python train.py --optimizer="soap_variant" --schedule="wsd" --decay_shape="linear" --dataset="wikipedia_en"
Each number is 128 + 32 x the weight over its row's rms, rounded and kept within 0 to 255. Layers, rows and columns count from 0. Numbers have three digits each. The size before them is the row's rms in percent of the matrix's.

# down: layer 4 MLP down (transposed), 704x256, rms 0.162, rows 191-221, columns 0-63
# gate: layer 4 MLP gate, 704x256, rms 0.167, rows 192-222, columns 0-63
# up: layer 4 MLP up, 704x256, rms 0.171, rows 192-222, columns 0-63
down191 100:132098157137113178121130161085108175147144137081125163148167101109131190154157169068132174111127157073136141102133178090166126156127107167154111184136122128131125146113132157153120131107205102
gate192 089:133108158115126175061039146128074144126181134109110143104155197079130135143175158139148126094204161155113160117098114132156179135115153160151096133118153058109169135111128201133074116153166132
up192 089:095125164110164115118186132196144096152065117100183139119079119194140057111132142147124041106110157100138143114098161084121135073125143183102094123120185182154124200100175105145126087168107124
down192 096:157130100135089091117099172104126088090155195114125090064116119081162140134103150133141106187131163099126129132179139084180119115141076143137156148115092098095124167054099138148193099076142164
gate193 100:111092110069161083131154130133134136154128076093084152188113082103104165198119134173146145130130166082137150183133164175126145154125133141115126105154149128126160119073182163130057153152153108
up193 095:130119134175103078191136152081125135148159096132141116095114174153142211119129048097091076106190116102107131057179043070188152119101133131099149173083156096123114106153160127133174119127147111
down193 097:130152112100063166205083126085122085114096134122103154127137095091174132091071153160119079139147202135107123144132101126050123126139124122157105159128153171110093101108136110095111123137146137
gate194 098:108162122185197133085143127165160114099126127151135086161133112159088132057144137087206189119152134081099090103130121164137109116157133136156125178139108107115139141149204144095088131110137161
up194 104:137117099105104135160143152181095173126145102131208114136139093180186097121104102157106169119176165143134109140100079159115109102137082152028127017176103132068108109124132126170137092118143173
down194 102:147092184138138136120142165145167106127151171177113124104115105117139153146149105077089110060094069124151109079132094093158116066089157129106089147179058201165032133127164170129179125164124086
gate195 101:111130123163113157111124102167138124136139095151135127132147095143118192142082135148163108133134208118114127141103083094098113144182094122101122141089129159134124131131086134192134163092142126
up195 105:080133108108144168172097169087157131163077141129194139112098130143192091137089102127092129082100109153094168098124131168128116152127157163183145111125126142147135165161153115093124145133102106
down195 097:107158131068129135105126165149181136121138200114170157130154157073202122092123103106068111155089160134147162115179184133124156104166078136125121144120027070138147123110151055155149102085101119
gate196 092:154168142099155132083111131085109114163131180133142160172132161122083108129147152091091150099158103136120157178116116117100112098126136165126130144160186136084121138160108109092163110148186107
up196 097:220137132110178184125079188070132147106122091077129126105165093145113136109100062146119127147104140154132050169148137160166082101062133135154112180135105097165113107181176162160165100119117157
down196 102:146093098128133171125164176112145144072145100103067091188122145129152107100068098121038170084095080147099171146111119127100129082110111130155164100115181127140081159096133154146181059103090199
gate197 106:127173112174141118145112147132159072140127078083113112135137095133085137188092191183146142134141111140193118066127123129190119172130152139168112119173078102118144119162088189113123168171115091
up197 101:101134154070163118080083109124182155115156161153096104089143080125125119053119087085200156120126144095070155141159079107097133144098134112172103127101144154139171101078072133135124118135215060
down197 100:108125104122150106105135117104167163149097145121087073150072145132088181126122108211130115124117080100135153148117106134112153114113122118128114217115128053154147133118107076126153143113147103
gate198 105:146181116083075128146105163083112072059085116129136086158156128090130172098122082089089107111089065154124107106130113118144206159104131075150157144104156119128087125065124128166104140142052116
up198 108:114152130119092160141194122146127133091173126110156142091119153146077123154122093181099153080123114092146111168168069092158161137104079144198100114118211107116098122140163114127166113091128122
down198 097:152109146114112111151151111176102207176116117178139158104130155174152214126135174091175110131152140190157081169085202149164106133117156095131102141172098118159154144161063126182131120125209129
gate199 093:198139134077201121101155131149124159114112154158118159112114152133130140163111154122095114155133093145162048140122103187130135133190130123104121161111117155143172164136119203140115151094138113
up199 098:148154150120154174158090112100084071081194071138106130155067128119138166115147134131123188181102146162090068143154131155141149074118152173128171143108060106084142093086179135120158104157166078
down199 101:153149141037122169138141136143130104127153112083191079137162105111161077170101121176112136115119109105183114110115103171087124120125155060081078138115109153103099107105072154093168117170103168
gate200 102:162153134127069178161146136159092149180035090135117077094151181076128130115045137103136117145117145130177194093188094148119175169085133161140101115117107150179187092122133187093136189128179074
up200 098:149155098129095223102147117161084085101132146114124088076121107137123113091148142083099162119135151211120166103101120172101103136144079110137181138108155155142111128148150183079048166154117079
down200 093:108123171166161143102045154124187118146128144081169111111189091114106149176107162167118147039144100140132074067147137141107099151143108100163175089141182109116137108145128078092158095168152165
gate201 102:102145123095140111118123162108049137158139168081124179100112149166177100111115090087105103100104162096161104208145047130105137184125134139058118089153083122146178094120150135144103145183106108
up201 100:144096152184178160150102155102111126157074116090137118166143143131161134139166116119152152146144145151054177113142141134120120110074147140147112155175155188152159103108111130122041155134137106
down201 101:070085133183088103215165181108060107156126138098118195160153090110164052095172131099072127099125093142045073127123140148147149152137182097160131123105166157044104126137109096068144180153135156
gate202 109:098113199127183143136161153142179166121159126139128126114115138177183085127142159186113114086140152105139141106094141115144095189155099157097119100129061175108115190105151149112056135110110109
up202 108:128088150163158100131148105094058146173102135114075144135157093101140161124157115133168125106154178123149207094204089143110135133139085027140095133145166166132056145183135133149089122107104106
down202 103:124101134076212053092164122165091115100146136214099130169134170125136126115083215138227148147163113134155124146098104132178150130126114129163228113099112112074154116158123181088160087115157168
gate203 104:109093141117163149123123117127117110124151122134151103171114096075082121139076061125099209165110141201130121193115101055124127115075152155089106164130137125137074152118140117133105131095166116
up203 108:116124107159143120144126147186117089130095144131169155150161183190172175117145088204077080086104095096134104113094134174125148087152113090128096127204133109167194186138102150138117142130070187
down203 106:117161150164172146151128156179066167114141074107141128156159112188140213121125156092110118183169101137135168149200076144107138087152102175170118182180138101093082119153111104139166155077190132
gate204 105:115136144101187087134149169140121168150126136150135129092216153113100144217118183084124121110145147100132129155086115173123146149170116149093076142089107100141088147162141154058128072180138148
up204 105:106117099105119121107188129109153136113171121076134143160105204160085132130150087142113081159063151084129182116164098115188112057152137128194171143126110114125061099128081092111120149143093095
down204 102:125108143076171152094076101203156110064128116131112121144120113122126125147136144163149131181112085139213096164168156209082096098149095088101114125073117087141109133179126136139124132057099113
gate205 099:140109132211151136096125131156132114118097079127146149080116150130112129040068174097149110108161137206107100141101142065153178134071154129174155138098139137143146126164158138091098103117147095
up205 097:189138138128128138129165191123112134083097165129177138166134078119113171145143100125184101107122182135090136153156140078135163144128155145103122099131123120093090136160138070152108156096055123
down205 098:153137173202120125156131121104130124176093136139158129139169171123139107140123105156123104202126137120069187127147133072191058072149103121160138159128185101150088130119094078143145156159056121
gate206 101:128121167099114103109119124101135144119138119149108089135139120110155103137127156092077152124101194106117086158186119095157174179116156146178147067151123171177117157101124130124147044156149145
up206 101:144119176076079142139149194098109118075097137090158136121150175125166122148125146102104147133116100097121100134145186215125134120152092135135163087135122181220149129098153166120140085153140124
down206 101:170126155169114128110116118130163071125117104133190160110159124120106151164098135116124116112229080122167118160111122127106061120107086075129124159119167147096153089122136121091134131069111160
gate207 105:108084140142135083141081060131095177139063080094062147141103130105123129101120128095106132103049162099142140169069113093094168168166124188093097142079123118112095136220145156165141083093097121
up207 099:155126090093132114161116228103094101084082096147145118090195159223076133108148096146072145150156147160094141147125127135144139145094119119087091119096151172083140127069141101120140126193103080
down207 103:161113130134109144184118130120123101123197110165148079073128079147119094171107136165130106094131145152170153131166096100193118132139120159107081116174073101108108120187150157098208159140064084
gate208 096:081178130137143159158130166165106107146072137170088129148104097098182143123147125179079122181111153112171117112115090104110208116088142116095125142122107135095035127115176143127150146124150103
up208 100:114180113141133165075072125065149143090145159126083125158103083099187097082191162168101158160111143164135132157163078199081098094137076093136092153186061139080094182132110145115177146139174100
down208 104:059148171146134171060139100080163124099134180123111144127139114152165138080161095132078070108132125104076168078083112093138146155122136096100122162175152161088129160080116151122138134108138132
gate209 093:123187146163116096062177141123161130078139144115124056134140150126111155111170123073118130134204143105105145104096154084126137109152154104147178143117113095163134102129088101150111143142075188
up209 098:121052182188182083122146180090076117185126187161156127101104166132134078105151186095112103105126084154102175164155140129126117174118204196155162105166066134093128153145081143138127136104187128
down209 103:155104183118148123111124127185202130133100123138098065108152168087136117152142145166117171095141145079143124102131149183178140117121204115138134125101149070127185113151158159139109119121130090
gate210 099:113153213144116125109137098117085089169183108131160144125092188090092152136146050071137111082126178173146125129092125147183082072180114083125125129128128121092129118196154133053105091154123092
up210 103:144178100109108111147090141139094163134142156176094095163147114204144173141172063101029091061136125130112116145119151087141164106133100110153112110110160120132106109131108142169133161135125188
down210 099:130119136087134103119105143167139090102163033085137111117112119061161104158100159129206115141172142203179134193079168101069080127128101106108139114188134113096088184120055165087146105127130138
gate211 104:133131179173146161105182158154171130121142154083116134097133180230129182184112128113140120135126141180108125161130105136162113129123159137162128091136110132114130121166138152148102118094096126
up211 100:122110108138107120113148109156214154132113159065193083132112165101131153106160114166136117135097124074118096105137121130120091122059192120104114162169143169106184245137127130127115179089041148
down211 102:098145137185119107128128098140136096105138139106170077104137157126103133060146190173121096128084117173099143165130195129079181157095093131126162151091133079125153167108100067123069107103125144
gate212 107:092113139126137149075074130092172133173138134123091072095145090132119098143127186099175113099119125136123127145127172148099161048107211110121094140155073151157112073184123127159096105151122168
up212 104:165138143169147086100087059139138118110098102125165123148111154164134091148202163126132122090126135181154114213180114124177047110092133153118180134149096184145165146133154108153135163104121041
down212 098:149157120168104127100145138131092207143110105100139167103073096194199167100116140073141143073055118091116079143092093084156134127114080080129160120151080146125137150142100164150109124154090151
gate213 099:111169159073116122134181132191162126189107106127086111080103122111082168156191077134097124169121127086153130119123099120094144142194099138160162181126130099171160157133151157148103089119182145
up213 095:130157163114082113090138202170127053162128155109111141134115156080106155152166081109100130146137154130212188138078138084121125172137149117138142164092122133216110125099122149090097117132146164
down213 101:071124079158122120159077160082157161157118135103157092090182099161132080155128168116121122099172116120132164112137160152105068100104119156085144124141138123162143147137130133144112070126143105
gate214 102:084127106154095135149098087119153068145130145127098195112107151154166079129048145117136119075138124122148108154142149140102076052071074086132127092148085150115082179150160144088117135107154090
up214 100:088123171122116161197125115135198111134121129123136126169139116131102079085138077127134171163148051090164125199119114144094121115103071068080108145145083136114130166124171140154133122180160127
down214 106:148183132113160131112114129161156180123143134127073146130151139116083195090120144158116088091143123111114117130094150174139143140158129057099168135137134136185122129114166160108075138116080105
gate215 100:101147114130115107141135140127096164098155090126102092171118121077114192135117123156163126197153110120159115086130158096111137123087148112138106111124151064173136079137097125153125079119147144
up215 091:092167091131123108080138145169134087107149173163082112126133168077078167060150175168165146147190099126164156143162106102114130124091136075142126127120099101182101113156154146123146105142117104
down215 097:109203072166159184137152140138154027144152083114118109103143115193151122102113120110110167182152072122126115172112165151133093104108102117160112093169105091133104128159139112068145106129065167
gate216 098:057117102121153150167141147153142113119125147139074173138098109169114182170144127083149125147151145144157107136113160139122118108186075099101059114159104127146140133135146140191148125134095072
up216 097:118105160148101087112083125204139155165135157138136126129181138073145127142180125161099136107139047174124102074112184078147144183164149156100132137145094076082144130197113123130162165083139182
down216 104:158121196154083136074171125134102177161182067135032135132148110092100129075161093088114121104185127097114098069126067147167108132141103098086131094149121129130125193177110124113170112167152096
gate217 102:187103222083129139156101112149110085151079147152129110153156128203133113113129141098105171125145161167088160152187126157105104105136117135172123174165125100148169116111157118119182078112148078
up217 103:173181081116123079139162141134135111084118115161157093168126159104082097107121083122077156131172064148094096116119129183123105110092097150093141168163114118165153120092168051124105172151138109
down217 099:147086165129067097136104104143165109108068131104093150140085127141122128083170098083150144129090171141144121044130089079176161158136130132058083142169133119115123154115063179149081087058079165
gate218 101:125164154127174107108124153050115172124100116124139068156093104201123106104144169116086098155105119143152148166179146158149112111105162102189093126148122129144118119157221146083124060136091150
up218 100:168086125135147156176103136093127088150213141160126152126116157155131100183079148084113151183126159166148151066167130140090132105127147166075111159129099122139171123135087194114172113187156119
down218 102:128184195130141060057167107120130108148108139183094124152125110114111077134155133135166134125199181120091169144178156088097157121200131112143104161148174136152130137110164099121103115130084141
gate219 111:089121168149135101146160119135079081168084076145102159154107150149123134132108131108157108113105072108143192192150153109138122155085149136181107193095139127171093105124130127095117201151178129
up219 107:106143128134110146064102133153213121126171145135109105154130096105113110132198168151089150136140150072144142103119162106167080109085145132116135056148124115182165126161109160200199099115157161
down219 103:164086093149124166107154178122165158151137130125124094155087102053117095126121125136176255132139090111140137105134098113114158164075161089127145141113195137185130162140115155118076166138158142
gate220 093:087147104115101126145117130127108201126190094153096116061139151130113125085199160136132155167143138096099067126155102178139137119131169148136154117173104099163101095135126104115127112175139117
up220 104:138135142122136139132129139108170119147175087124150156155144107163131132101143167140035139186085113096118141083092147162161109160145148098152180059127147111156079134123125078133095118094119095
down220 097:079107127117113153127153151132143134073129052148150138155135148124185121151084088091199138126159113165137066161164105123097115134124101110104105154166057125129134111157075121142116157058130117
gate221 100:120160137077156138168106103149156099142132182098084119122108095148161125054157149131086136166089153154113152086114116126133119078150147154064143061134189092163095120182086081172135095140123144
up221 101:116122145099147136146199099097158083122137108169151103153152104136161047149160099188141125097141157141145171168117164099098044174113134100168099160091110170118178102093126074142170141170127138
down221 099:079128109118101154126203103161098169095184148132045139149151061108146141099153114122143150157162175129220155131084101137134160142082137122077117161154111158113145164118158143119169214125173158
gate222 099:130150147104109121081142138084134106168060106113143174125114126143115133161093155150132121127110067091142104148147177120095202117106084144164169128146101140134159134093117100122119205096169126
up222 095:187147090124165132107161136129203077128154126148141119134140136188113133116133122144182165152155122073165158121094093089071116151171103133181128130136102149138153166115150065106127082090093125